Weights of a small transformer language model.
Size: 9 layers, width 160, 2 heads of 64, MLP 576 tanh GELU, vocabulary 4096, 3.11M parameters.
Architecture: learned positions, biases, tied embeddings.
Training: a variant of Muon for these matrices, 155M tokens, 9485 steps.
Each number is 128 + 24 x the weight over its row's rms, rounded and kept within 0 to 255. Layers, rows and columns count from 0. Numbers have three digits each. The size before them is the row's rms in percent of the matrix's.

# up: layer 4 MLP up, 576x160, rms 0.0755, rows 7-88, columns 80-159
# down: layer 4 MLP down (transposed), 576x160, rms 0.0631, rows 7-87, columns 80-159
up7 094:115141143134141112138159113178164134124176118118148153095099150111066095123096144147130134109093145147182129165131098054101164124150131148102114110112145112106139147142113125113089139101131096112117124141138126125125143142119129157115142086
down7 086:109150138140104133136140136125114104150126118087129110110113092154159148140089112085123166113157100076093103136118131175134129155114107110170143158121101182157096148116101112165155138132138108095125101134124120101142123126139168115104100135
up8 099:108179130108121103122133107138108156143136109133114099139166107142164107156159138111136077151086107142093132117100121123114137119079121123110123098137115103100135155169133145126124131114137093130118160114067128130175140116128101137102085134
down8 090:084053117095118126108138159128111125136129132158111147084127147106155112113085092171161164130149114121134114141097154130146138166137117111155141130084136127121136123099094117161110149162162131116141098155115141132140087119160144145138155096
up9 087:130154131096131185114125100135107100144113144137178104095182106156124141125127089111136125141142144121170127130105136120120123095157172118130156088147132134119128121140131092100152164139116114130095147139135124121175122162154114123142158134
down9 094:135107115206111068139109164124143141120145122112117166142114119105127164138108092127100125126118098145107142131099136160146173148152133109124124132140124119150142104112132124166138123141144123054145096090080162139127114116150130102128129151
up10 110:115106112136156151147101171147138147135093142128107085097114149139099141118130149126113112179122071142126116077159145105171106159147174099109090140165078140115156134132138162123098120144124112120169143108171126122081141133104094158113186107
down10 110:095141147127135155154134109149078114057121125130119148134136091138139152114124139147122156126097134116091126146146178140136145084094116143078103145101144127143132145088154121112158147117132143159079117164104122145162125143138116131099150109
up11 100:166134131098156105089102115106090149129141140179149078159125104080116135135083142127130127127099143100129116122075166153126178138133127133104136136130155119138130095135136130142118125096158129103165176107142101111100140121135107110153154116
down11 106:129125130086168135125160165133134173155155164081125107123164146093175182139092125114112127139120137115130127158108102110152128146165127100121171085119135138182148156120134072115155129135098129132091134129146110105137125149141123151098098139
up12 113:102127116085100151104159064127106128130123113156109104117135114155104095148166128115101141109109117129125169104147108142128107135179213131201120133104127122156126140145153083191127137145124115128088161126104122083136103107103135163130132143
down12 107:079111113129149120111155077146127112142152158135086135128070171152122106197144132111144123140096161180133132167118098125183107134100100115139127107104144111112145146125135101157108142080068088160144133143144181121118124122138110131139133095
up13 097:106087094103109168082112088100119121125143172102110139169121142139129137151125174145136124114135098130122066126130095133100122110137114145125142191092140121134109109089159137171093120142123125082140153125140090120098115175126087161084113120
down13 096:154128162162101134155122077130156133132160112140134170100119168132112165143096118144113138114148119098101122172110123099127140150115115097098111093132125105171132163099145099165120105128144095143119098107125083131150078145151151163133105166
up14 092:084103129155125114092101083141115103159149116092130134127135094149111103076148141089187135154110094120127109134067109126164104098106144142121122118080154143085160165115145145143110096127114131164082129151143138112163124158113160142108126154
down14 085:157149137108121088169124120124155163136134144135158154139102110115156149156102084144096121110144084055130154146123118139117143133144143172164135142128171117131112109116119123135111143157107151130135101080102088089134158129127138094140131107
up15 101:117104120150121100129114117116121142139144109112133110131111146106104172140081107130170137156107126116140132112099140158128088135120135132169089142132075138149122116110118162148142095098123067078146136149154102120155119184116105118152127122
down15 100:150143136107116149155111132116147129148159153130156108117171128142164166134131129126121173144103085106079080138116113137124135104122090118094166100120082116129112135097121112129180131147106137144081125129108139112124142148132153120107059153
up16 104:115133130117111108141144122136138177146132117113124118122077141138152189157107107138093137145142108153133159164093108135137122094112080133117146130125154131113125152119155162150097128135115110155170089145150114138151150117084135106143127097
down16 108:151102112148131067120142168093125157156131133153093132143174113125146132161185113138117087103068112102134181115143093173138110146142089111130080126114141148146130153093146123114122138105096125109101150115146105141102089107146143145127140116
up17 087:127163102137183104114105138147090176110160152147177130122125129111119125159130136133119120118098137102149109165115134132185123126101099164123103115119076123120127166131128114121166165120173143101154153153116098080128087094102114119115103138
down17 095:130153093077135119143149122077104165145125122113092129110152118143111140110127086117103152181157155127088163060146123155108135123126125153139120141121147123106123121125144177115148094107166129076133124144127124134119105136143135153183149189
up18 099:159195142078106150122133156159112112099103126116135105157118099123139107140113089162103121129116148111114111083175144085113123124141125108143128102116118120132131144095151140146108142126134156155164181125141167118162159122104150154126146119
down18 101:112168165122163111094143079092183115137181121108121138086082172166102157152193131126151108124117105118106119139154105170128152095120106127097129109173145149123108128143139129118108169116098090121136136130139109110110073121116160109104112168
up19 101:079125102139114160167138141102123095134189128163116131154157127162106107118122104146133140125115127127162139162122153196122084123112173134133103101110145107129125099145153068130103103113124117118107115144159128154139096114111156116108135154
down19 120:117103130145171136111147104122148096125140155159144119114103129181088147161109163166145109098147138129131109083113094060117115101102097133113107135111095082115161090120156110122112095108122146105122147101125131123122146123150125146104101128
up20 092:167100155129118095143090122132092086140153129135152151118111155117147132100161124109116152146143110100152129140112090105172080146153135134125133151137133155146178166152133139143108128103124174128124132103133099130080161104097103115088139125
down20 094:100115100130117106135129135141150130048143158134167126131152096155162082139108114107141108136135130132155143127179127150139118104136126151107108072139071160115083141142059144150113083138123078143130131124155122121129139122127155095137148115
up21 092:127150139123114159116152131145109090118150149120186085156146084143109052125173134114118132143130143127147118112134116128103145109182116153156159131121109115105091127101152129101143137167096112108115143136155137139129174123144143126170150158
down21 086:163108080135091115160129127166124144098128131092104141144124158110169118114079111107118133114135169116127115135152162143137124172120155087082138120084150153162158099113155098134124129100121111153147088136160110106128116107100178124119124116
up22 094:101157118135115146122168097062122140128103159110131100114158149145136143172146103123199113126111156119156112108121136145130152119113070122114138134109130150110174133129143107130100130113161126088149173151171179108139086150164113141090166131
down22 105:135109143118137139104159146134089068144097119101159120112160158174123093121162092139125141125176156098129148113113123116099128088090142172110123125118108145139125150129132114122151121172137063132107140110137117173135148080100126109104123100
up23 093:148119117105089145110098092137133063111133161116152178179122128140113139113127132137122156156128157132112131156131108121168146149145147092143107157122123127107097111118137129166078134134091134142194106107112130100116190080117084125169133127
down23 093:099079160131149158101117105118135158121103131110164152186131150114117141128115133129120121126099095154151143142139153158081126182112135110102126118133161126085144164083122160125143132112091140155127118084101105156118108168123107123123152090
up24 089:112114126150149098149134134135128128155130145136173096112134127113130127123139163110144123150143120109097112141075066132123158144147119152139120116113110103136128131128155107171103097088179153109105150160125131109144098142126141145121132121
down24 090:161111105091175112142106105137130131112099128129083113135179177151176136132122169113101109117106139134156114141149116108138151118166160130093112149122112069141121104131111135147151121121132137138153138136083105120101162077153140088131129146
up25 100:102138121141112102140094164135079153140123122116095129146140170144098087098142137126159123167133120129126057153166156118121131153131161087147138121138145083116153155129145141154113128111141106098134110176157121092225151129122116168115127111
down25 102:129153137099144091127147142143169149152124188124135131099133130080115121142136097151145115122093174117099168116117129144120119138111104152108170107130113150143144118136090100095132134119110168116097144082116123141125079139130139157148088103
up26 099:128093127136095141150104147144094152113132117138148091159097162171124145140098140124112084109110107174149154132115145084143120108167149137096165103130079107148146154127101127121129158139087148159116148156111152146073138143112134136128105130
down26 099:150163160117142107115114117152104190127136096086111109135153156123163130143124140113133142131126142098110130165150080172127117127134110129157069116108154098120126111173145179141146090154164111092134077115189110120106111137157112115132117145
up27 096:124138134142123164159125154111165153133154138127161112141100121103102133165137115131140138105080150150154068081149143127094099179113099132117101115134132125147147124131110111110143128120184118119139142102126140125143138133159116150108160164
down27 097:171115135146109130123143098151107107116092161142147159132122098139134134065135090134123153111108146134158159171076135118122122122117130115140165097110146122097097132154135130117177150097153103099110183160137124109119091097114125131102130140
up28 101:113143117106150149125126148111100134151139104147132094125150130093078116145152115131147129123139189167125141121118130126126143143133144134128158122085096104088137128082122169145147104122155154126074117161113137095131142093120102118114170124
down28 101:153124155184140136138143151162129040145122143138133125146137128082148137124114134164115121089114128181122136166135101119107100112092108124150128172143135106121099111125133147087134131129109126135132134140087117170115118147117136118157112130
up29 103:131135147127130115098129127158124147148149150110134132081101091129139141126161143136099111117162136120121097147073125101112158146116149061107123143125144143166109100150129140173120092116155161116158122122123141142097186101129165137120075186
down29 114:155094116181112113113124168125149130105148108132082121126115121105148087078091151146154114140161115140180104087131166102124115172140134083142122110150102145151118107171063159131145100136167174151134103123137132153103127144146103118102149080
up30 096:161133133074099161112118140082118130101140095148126124118154150128167175157148160126143142138129144140128101148127135109130193151129151089114127136125120133111139146116114128116112129117145126151100157112158119155139128115095140148105128097
down30 093:103127099162113121131131131138138121100119125131096175111126123119181123156128107156112107137122145148179110092152095128148122127093119077159125105083112095123145131146167148155191135094089101121085143129140166152123109140172117122112110128
up31 093:136116121115176095088171119128113148137141102123034102148122159157149180118167110124113129151157142114120149151088136119188130154063154151118150126107114141135147139103153146120150138116132086162143142145143146105080093114118121115090128131
down31 100:139136144142167118139150134127122136115116168127109143148108129097128140076120114162065097114162109106081124163098141091137133135129133134113113123140124119176097110153129144119085168105139147088150131097129093117138124118125138199104122162
up32 102:104133135123076157124138127136071119138131148100140080141114107160137111136098167129179108124139149134114147125110136138102138102158133116137147100150134123154130084166126143076100123110108162145145168151149116089131108125109110126107125163
down32 106:114151080159126149151135143104108120121138129148099124152132125145139099142124158112133153161129114137107119126144178111149121140112146124152088159123124118091126129106111097122106149161164174121156141130074122141145158178147136122138122147
up33 120:136137100140150117135154082130125152110131126134110097130169107078123153097103143095108083107151153137166115161116134134115126138146146142147117140084118147138160155127186101148096121079131132145109086119126139107119140120096147125097122135
down33 112:130179122115117140123094114117101139120149078155141113153142125123108112102124094129128115098128112185182104140124102106205097096139126140163095125129140130134125121140146159144131133150093148115151084142149119130122142072132149126095150114
up34 106:154107135063126112139147143122110106134115163113127174163100116105165115145122137130143153141152140151124080089137095146110134170102147146111132150097121148128169153077126135146121151126136109141130126122133133145076097135116144126145096147
down34 108:114143132158112167110134118138132151108115094129140154107140093096114134125137157155125107133084114161121176152141138093127169151134132131124116154183159125108107128156123128118135130105108107161159135111132181125133103162150162110144165141
up35 103:136138154169164156126116137121148084147156152111144061138173100141056145117083115165154117152133118108132113124076143126153122151092134111099159129119107151117135120104140125145121090139103144144154127097147115133107083148113124164127150134
down35 112:083150146117133139131117100120110100123122119126129124149165145102128102127154110130091157130145193077116146122092094128121134153125107130102119093107141142102129129144168101147133097131101131136156134115136121129095112113113131090139118151
up36 104:176154070166170133128101142120171109122134144140129126131149111128090135102125136133113126145127137124137172115112135141135116191113133136140139120184109096118147157119134138133126086101142120100147136135173126107144125140102141097113193122
down36 107:149089141136112108127113155125108133153149164162111084133095107099130087108161105106122122115144153125122141128152124160142131140128157144120152108132149099104164119133105124082135152128106151094131173121126133184092148144131153136123103104
up37 088:124107124125121094096105123131160157211159137138148119097115123129106115095125128105098117149135098143188127154148124133113166151106125145140128156091144183137134144062147172107093110186120096097141132119126128105136126144129172136098142153
down37 089:137131137121185110170122159138116119139131131102079182191189103129146099124096129122123152117141122150104138154111108135128153153133111164137114134109147115139112144162074097124140085150140114129128145141130111168147079149129124103131145095
up38 097:100140115091117120151129114138156107088103137123111094125156068150140133132077165118120145164080103143106132105152153093148147108125144119130143134112126136103159117120099130135142126156144123167139137122083129107140107180157150069089147182
down38 089:155152107123160129118182166139115146178133129113110134118138116107144155134140117091140093152173094148143142128140124145125104088155174138099186108088138132098106104130084098110112106070112148165149147146135152097123130138122091189148114064
up39 103:169131138134113156107138114131137111116136115123095142141114185142149157132130175154098113132115137139103146124153122165122135143121124096116180087128145120087133175102156143103179100129184121115107157137134133143138122116080133118098111140
down39 110:122088128124132114119137146148133098101123107185155091130115124136149120157081100141105146159165102149151144157087120132174148084122095096110085162080088079129101098166105114151151141111078119161128139144122138095115133117128108151140087128
up40 096:107123092091110112159129119131163104088124130122165125129118156112113151103129110162092091091091145113129126123144103127122117115102139111150129109141125112154130161114113178146074147122166137114155117083138084123137128117129151172153151162
down40 087:130099176151163133108179134160123089116099113124111145110120122097112111141143092171101098116105102132103172153132110149119107132131096149108116132092149123136124142165164099113150142118142122111089098117126139120118137134124157113085117098
up41 104:117090092093123138114148135139163192177142146129157121136158149118141140125117142153146080104107109097122110160127155105133112123128115135148137157194118169090151134126128119146107126172095158167167154117128101089164098126136150126088116139
down41 107:159117152124139090133139151111117086118135134153091166108138138128159110152137145088144161105093123154082146103168109157133140135134120142126113130139104162113160134084103097176095170130144147114138100088139133162088114116085106119129153125
up42 105:106104126107158130156127101138125099126150164123121110085091107148114196143130145166131098142135115124086114154100150145118123148155112093170157159171096177132110107128173158137151126146114136106106094132137109127134156089103126142136153111
down42 106:163126096138097110106140125104113179122124108156126143133120173161106091135136112128110087146139107109157090115087176134151120130123110095183159152187144141114136083134112118127111129114151127085121150133114150112136133145110130155126089137
up43 099:139115139173127104128094134104134155122145151115097180137146119131107111132150114128103174135140109137100142144145172142091151131167112067157131076108139115124162169144171127141155084158106098122141129157144141139120130148067123155127168101
down43 095:160148182119150107084108111163141115085174097111144100136118118118078117127118115108131100102153132145154119151087110168160154148112123121128091133148150153129099108153134123178111142105129146095148162126172098163126136097131112119103131076
up44 102:107084143149140096168115149140176108101114158116100144129144089154118129118116138138136147095055131102159135178112164139128141135133131111123100104145101132116149143096131143105079106125151128128153108150209100148138111138115126107098142134
down44 096:078155131150148128130133138141122105127142130107110099103113125107128131115111142113078162172166142118147118134119153076120133161138116145129107122111129139145128154115136115181117132137110118129112092106112137095141135139160147109083137116
up45 089:155128134152136174148146097126127154088089079094106122097108122083074134144136144137140121152128115105119123135154108126090129145172146103128144163132158107113141110153173162104105121122171156099114121165142152122112161121147095109141133129
down45 087:117117082136113120150109092090163143159120109174166154124112101128144159137111143130131178122157145141122110100081159123124135137161156065090139140182117124118101157108125131106143108094124118133165145126156119135086135122082127111088143112
up46 113:127081110090101164121148130109111114109069128121112136133105113129108134100118152120126124179146119125142165128140099155103116129139132077113110124134101157153122146117144124145139107098156159150147154119105177127148182107151167156136096152
down46 106:133144155127076137105164146120102121145134162120081148084154171131159135125145121193126121142141147130163126102101100097131159146159140124116144135125116129130150151103137149134112099094090185091103115119113149114120107136114130167146101175
up47 090:106098143129170156123130125141129157125120178134098090153124122176143115147130125122103143089109172159111125100123136144163135122079128128115116064127176146145088136131151092153148111128145119084158133101145099153128116138117120100116160120
down47 094:120144132120166105153105137089161152125147102132134159132129159149095117094144123105165117124083118105132098112150105158115164152107133136116101123108103092131127140127133122126096155146142168116117141110103144134109146143161130089124140169
up48 097:152130142092160121121164102095152136111162101160135128143130115145117115160094096152131159136109128141121139121095122133073149146146141097135177108118153138118114123124068121135144132146152191095134132134146126098137117129112104109121147146
down48 095:102100134110139124117159155102111115082132130122106139166076170106109068087119136150110083109138116140155092140140161151143124127153161167148136089112132132150113131101120132154106137136091102123122142112125147101103153147147145139165140111
up49 101:160111112118116181102122122169134173116174109134149129111143126133133154113145162131129134157107117140141134122144123104120124126096121158123122082208109078130135118093136134095104121127126082141092103167174098108151109119116157108117099105
down49 095:139142146093177134125110102130115121138137173098153125127177122125129135131081148138163112074122127159156128129135125141161101139115141125180120143129116153095097116138111143149122117157129138178150105171084117132124106076157140106139114132
up50 104:148133123117164140140069119115142141161166132167127136179137137162139124145152105129155160116127115128124113143196160119100124087168143105111143114128149115119144109136138094116128105128077098098108138121137091090157116092133138148139151132
down50 099:140157126159140137164160086131089084119123121160150120135124130135154132142126102119131084138128141093112155134068128122177115137104103122120101141130123105100155163098135073149113117155097097131104141135143116163148137130128111128152109095
up51 088:153180105150099140127121157147140128116124100122152115133123082158148121117078126182109142130114156141173175120145088109121135107072132121073145153191146134113128159131145114132099137110136128118104149127167144078145087124112093086111171113
down51 089:113106167129119110123152137121128122138134120143089152066133138097115129108115156148159122081126069127090107141119146132125091143086160151165135128129108127125091121170115100150134182146136123138095092131121137133128171124126154187087136126
up52 100:112134099112144119086157118122124145167127114135095136122108121165126088136126111173143144146112085113099096134121133154145099089132106128134121130141150150106129151170156119110104119057191126101095116183137151127119121121163140136107120135
down52 095:146121111165151184186139139098108124156155167142144112129161152115101132143122126120135131128070153134138171136128152134090145111138144116140116131098131129113153147120144119144161154157064163135133147097086103123122117138133123164113130132
up53 100:122108112124115118128115102135081134101144118149116161107139127105182176141106116116137117139136143120117149142125142140122147156119143104132166133114100152083130169152119116168123102115104151142129163121175090112173159112121119172081111119
down53 100:159137141107104167115089129140105151150149136119115158128139100121175135141113078155120139099159142096121174155119110125095129118178177088129121122138143175138128130128118109133114118138099105097140104107150108075112149138111131131121114136
up54 093:135138167123119130159131113142122155145115165122139128155133164130128114162163083101111147113077153133110150122156151136086135159154142087114143096122075176107125144100119140100128139126110109131131091152131144127151168142113140157127121137
down54 095:096138155097149113178106156111146098080081070154139186128082137102122141128135126119144131089098133105137128113155109074167116121109129138145126121173140151143164164146141150131155159126144117171139109098082129169123155151158121142115144143
up55 101:141129129110090168113094127106104142134123118153132107098177127140144138131145107138161137103074102121116085154150126110106164142135124111151119134127169110119122147107115122146081169133112159122105107140104145138121180131140148162127150176
down55 102:076111144151132120134112105152165150133106158154140145146102147124111075134130072139130143131141107113127151173091132099102147144145161105188124120101115116083134122166147136161114126186125172106125072108129108098109129144090096130148155130
up56 097:114093115147104163140123134124122117125108147125187131144117112132161121159132137133136163139169111139127119156144134107148139106104132110126161094130112131125149116149142137148163158134092146147126106103196154116141132172104141136124136135
down56 099:167146086123150135141097108139103114119102124126111130114117090144131102137116114131125101154097162137114082138146139119158107119100132120134120121165190152145161140095150168114083144115131139138108117130145132146186090142122147132142138160
up57 090:131066150137168147099127108131116121114158172134106155091133109130143110116154102125130147115134094101156115152095122086103095118131123155128133097177091134168100121099133144104179129115103156124098154139094094159114115140113112160132116129
down57 087:139173134126131141092091129139159133133086078141137168126129133131146115113125123109124125120153144125099115188122160121144105151125150103129151146122118146102090091164119112167063118116143123121138115108126148117182163128142166122098166143
up58 099:131100085105176103114084082089145154129110119092125120140136135143127121138116159153111122142076120118180121114152107140141100188136120126134103115168133163119119095128154120076111121119134110180109141122166115137159137108160138090150160125
down58 104:108118123140126167149135147122136166120125116131151104156134079107103118145128116145122094120104121116062129123114121143107145098150174123148112166136138101114134146161100140112160149133154145107120137138097143149184149119145163170117123158
up59 100:159126127096175119118146144127090127152139141116162125145126123104118168148125122142125138141143097168136173087129123134157156128144150138122117126126107133122162162119134090115135142105150103100143088146155136132106171131098124150103094118
down59 086:125141126130135111154115148129104105158125115105144127145149114120125143127107110132115147126113121110156100132126127111126138133094102161123139127103163099139132074164107154186085184164090136101121131161117176147135156139140126113132132119
up60 112:153145118125106134139141108119135093128104107105156148124218115128101134145115146114125174129186169105148156146124137105170102126133125114161150123124093139104151139129148163173095176113117122114152113111076113089171056145107176132134152153
down60 122:160113117135129135112133135100188150135111161148115113127135126184102155117163129145165165133110138126102168116142120093151109174121126152137165115104140114148127142106144147105149062111148103141129122113079102142147114141148102132143153144
up61 098:121170147144146165100149133145086121120150159113117086128126095103146087126137153142130103104094125114102112156156140100175137136152109139142114096136143114108178136114091156098132119143124164140114159086148138134132129177123135165137137129
down61 098:150156101130124109150092092130127120154114158088131147120092153121143142124131112123111153123126120126101161101114142126149163171106158104102125145142115149134159099080163129118095127084132161117111132131100140123124125148130131093144146189
up62 098:173106125123138109126141054129164082135189115123105170126145092106115137151128109152136117131114156117147131100143132140158143077113102137124170161152137121169119132121111129146116081098135144083155142132133126098126109102082094156144142138
down62 092:074108119141134141148122139101064164127145125090124096091172147116100140128102137106166137095151152156134107151098142145099153098109105086127114113074097115138180129105106113128147112109128118147112086148141149133136128141155158131136133169
up63 096:119144125126135111116102117114148113099127153108123134082136104089133120094124181136110125145099121134142120158148121136150174120177139133142161099131135151142135115142120086129145090049133165107135166146147094142163144130172098124168133140
down63 092:133089108128144108144156181172138133118110163120132100124129106111135162119115122140085106105159140144152116115126131135104095098134132159121124097088182088125103112098148111150148086124110119075075118110175140115116168106149142091147123108
up64 108:134190142118153168118174132110149139154139140136132172116138121153074134094147120101107133136099109125131123137133143113142097161123100142138113103114088120095163153129125128094119078112133146089177083087077132106117107158092129133142103146
down64 100:142123110103122065153143110111096101086182135126129114120163117115108119105149111118140159165110084139106154116101180123103129103157128126157104152132129132111109143150115130140121124096083157139138140111166132138098119093119160143140126101
up65 096:144130143136168166101132135108138151131118105141127136111093117120168115137176164133140083130127130150148156113124096095196153143162144154119151120124127159116105175132133093167094122100122130088120135118135133122121077150092088140169159120
down65 086:105147118129114080136114116129105184188104175115112160116135114122105143104084163127142113119174127101138114149099132131084142119122110122106104101129127143128070145143135154106132094107135113128095128180115113120097125097128179170080117133
up66 099:114114134157143180124154167121107137070108139133155103122106157135109109123142123126136133133142125134096124113159111150150131114161154131161135121070113180122107090096181071103120146123131176193117151119136118146165125135159111130134133093
down66 088:133093108128145108079121118108153185102124161162117160103136112197115153117119108108110115112139140175140094148100152132131138145128106129139155167105152115111156147124073201112080117065113129128108089131122116088127118097080143136121134138
up67 102:117157091144084126118105171097157146120136131128146167105105131123145073143114127121177089128117086142116158126156179146155099112171107135122141124137117118100133172078121154130084100104109111120131102144096150166129113109128140150119169174
down67 111:088108152135147162135154144089126150165156122123166094138160138150125107122128102105087191152140143113132122174109135111122143153147093135138114175125125123153143080139155097132132179151075105130106116102119155123193161135134100114127130145
up68 102:128090120110097156130127128145095149102113132152098163142135141134124148120108112125139159120119112129136169125157133114143075135156120136100098116101155154140105152093162101089115089118162090109133129114138100096120097146083143136115100090
down68 094:120131101130093090121147097142124147140121101139142121109124107136137171119139111116144092130120150183133141132120128077146126128097138151161173169182109095089140128128108150157182128096112131153099146165127101117126179140126137132127121171
up69 089:137138129160142115133120113142157131172159106107079122181153084128120099115142116116137123128122147122133093088076122107131133121085126135075156087137094088066133142126108174102144106120111162149119101118136123128150135120125122148153131178
down69 096:116144166105093191194137111142140156090142127173135114109150130113114115127120096177122130159153153139170136122118119120112127164138120133125131147122099151110115157091158106093104137100113105168156152135102125157119178140104083168152140125
up70 101:169110157155096106133134119123144142125099113121119110163108118127141149143197129167131119108123076174134156148119124116131104150158164114089174166121126143152131117108101120106098137141185138107117128103151087102174158100113105140149127098
down70 098:115173118111118116112162135077097132117130146104139126164101167107113121100162131141137128140151124105151122134164112165088140098128115115105136157078087142096146121117093096113122141105114101113145138140097137088163144167118136136113120154
up71 120:154130094116140141120130115142116093115147140099139125178128140134148119113124075145139138138124107128111132171080130190153114126147080136107151155095099155114135120128143126135125108129130140090102140160148149135129157140100156074127120108
down71 109:093178067141125143087123106121092102108092155184106115130165118119138122172121156114140099121134155160151124137105144178129158099147106112175109109119169115110123109156158086134128124119088138153155090167128104144167082111106108122138121151
up72 111:142114118140159149142159124109115119141116116101140107115149125142102162120085116101131093132170150135119094116111179144131148139115078135129113158124103131156092127091156145153148156145106085164149098159071135157133157120063168141107109134
down72 110:138134105066134130097131132111106140082166165161118150112113123144144150093172156130110097134113127130117139081153129133119122112097117130142160113146110172110104147142117154102112140132174128079117106109154116126139122131134127138161118080
up73 097:117100155157137153133181115119124128127146135088151132144167142189089100146128118139068128119136196148082138097125164129121144124093089123112126158175093127140143090112138140121136164131118103156191178146160111167145089140084145124136153142
down73 102:141159129117121097116117139115123143165116078160117121110127115161125106149141140149163137112110139100152162112144127158131111150128111138119121147139172148106099112121114095135113065131145101128127157136086168139102172167122116114118147143
up74 108:113087125131167149136094108093133152176131109112089140106147136137132144071115098134140135145186121163120162144128121113119138162105105108128142119126145107148142123136130094141117126126118150139122138106147126110114188152077109116135130152
down74 105:095062126124148142115126125153112147140116126147188141088103121097145156130114081144109131127153125100158166106113169094148084128130091105109135085158178136131111134136146138146124106177080123131099171125108103113135145148134121144122136141
up75 100:130098146167121109130109140100120124145158104123121104167119139170135134124160154125120093132132130129145130075132132115117097154092095143143084126148118155152110131124167116168101069101109135108120109141132162119131140106097102141139138127
down75 111:077146151113113129107155115129145121156168117148130117139172136174112118156134156117139139111162126120199108161155132108118129137125147134105101135127136151123153098182100095109073152158159106149140132172155134107119103160108124110126097135
up76 092:162066144110146115115110110153127097095112173127114120133123123129144104115089132155154105146133130158075179144117119112139109147171140124109145080130143126060096122110104121126175088114135124120127092148129151145071173124157100140150151098
down76 098:082122154131156129172116147063143147133098120113156151113079112107143133126128159100148117105130193095184151111139190118117142156110145140132118148102112129139140132149100150096084166125098110088141146113135120145110096140153129150112160138
up77 094:122135077122115121161135151115160130147145127147095131154146095127106159105103134105145155144116111150128121110148169160139174124103156102122163124175180114094187176096091097115158126141141136110131106139124133076155118114119095096120120130
down77 092:115105120126120129141149146169163127077154164134096104118103153117099164092133116084130145141155150121095125135117157181124110144151129112123131176118136134108110116157096141170141183089152140127131104142171133116126181072151161144122137091
up78 092:098117110133131128125118134157146106095108150121172137082166139108104075124151151128114120157161141116164107140208128112114091128134128126152175148156127142158107117127125107194118153104164121076127119151112116156131069120099128145129107153
down78 095:128109180107095156117120115150151089127163154125108168168112106133128160118118071107152111114073097133067154143125119097117139148136161145143118097165116103093133121151098123156102143130147151136140146093108147112110124115097139124138128106
up79 097:120130122130100118164126088120111121129144112113127111142135140084125140112121134117156108133126118149077166121164143107140128137124138134124099154136104117073110147145093135151129108153118138106136133156089173148121140191124103132101124110
down79 099:114119182129146150124140149099124141115142082096124118121152107147072108112124123108144146120192156149113116100086120139176117136135107137105139140095115145143134089160133131100145103148126181089129120078172119141121186106113135165139110122
up80 093:129136096143137134129141128101109109145153102148106112153168131110163131090114132118154115086121144124143160135132120118148110143144127160105145130141137155142169156163131105123119149141143099185111097121078128131127081140131138117091098166
down80 098:201068148153132111143125115137149154130108148112120157150093154137127125122142130133083108117123122125144109114139125116093117146142167134107114099164146141129126103059106158126131161174172167088129143103104131106128124103091121131159136116
up81 095:139093142148102154154087133124129139132121182170130129154160090128145162133134139138106099072159100133141129148174123081117113147132161075080167140156103138111153166131114152086139111089140130091122086106113125143160137115109103142129160127
down81 095:117108139099148140136172114176077171131094147157097124095113156127125145139135067183093148139138159086115139098106120129152125116107135147125142115112108145116079115123138181139138156092120101125139136125130114142077121114144140097138130149
up82 097:159086111164102135117152115093139098138125126106166091128164163188096086133126102146100118124138133129154142144122143121106159139125160121138104150107123114160135152117115152144135124127179093140139102098134134108095154125078134129163142171
down82 102:122104136094104167178159100091148121127120159109128117177066142118131121108127151104087139123117145139141157154130104100110125146117108145146136160076156137157131125161117141132169103104162138089161119110155111123091148167146119108105145115
up83 099:146145131117099094142144137126172129174114131146132100106096126125133115125122135178104085159074097122135136143135074134177103146143130147082134111119074129119145129114111126101146186142121127143162152180136138144109133065097124136145136113
down83 092:136132081099116124111127113149146116128105125117103152128137172137127096123118126131129175173117161093164096112150132136119119122137194150126144159086110097106185137125143110132136168130137083116116138123140085089128097105129109168159120109
up84 104:139134132183117122151136114133128192121126122103101136141166144158144091138146116136162122120118107093169186161128111128142158130186129147124105139121082108131117121112157168173127110121085120078179087135098141159127115156114101108074129163
down84 103:119126123109143108123120116144117100117125132137105098115162098098142146140076150107098106133135147140088095154099169146103141181138124084165132150154094114116140121145140166147141114126162110154121096118136090126132145112155139189096113082
up85 086:144138139160149139165134105084157156143149150142120140102143140114152124153118100046110092115170109131108157157113122146122122157171128095161142130105148145153159139144112127121126105127087144135058120132146143108103157121098155147112141122
down85 093:151147088091118128122164156119122122115122090135182131147122099131143135121123184146114155162147147140106116080119129137150116078103135112156106085143102138101080128148149106165123122119154069125130132138141106170139139140126137146132107142
up86 106:126135095136127129151106079146157106139112152080136105120109196103127129137149188115122154114124116105171144089119134095119109129170141128114127132169107138120116153140118085127139124109112172122127136146098122142104168121098115142098140129
down86 111:127164099100152138094165126120143130134154092093154105141124096119124094062101098133149121114092157126139138160131096145176128129151113165105112108117077096131154127140125128112133150091149129100096169142155137154109101164147141151125110142
up87 093:141165121153145121099118139109178162122108141124124096112116085139165067114105127126130106136127130105096181139105107122127113144136125158189145160168143150078108043161126152157126089140193116151124121143103146108134130138150168111122122177
down87 096:105109116152114121075136137132112096108087120113137099162153118151107154095118149149154124109132124150141081124185127108146132125153111090153116079103152124126121131172087144127107175154104134123127155091119146078107120120093130149094109122
up88 101:100105146091084089145113115123182114147115139125119151109128109101091143096138139106112144106094081117138083139144143109146137115137129082127120106127085151128143159146099131125161126130104132137138109124117127096159123172119152139130132153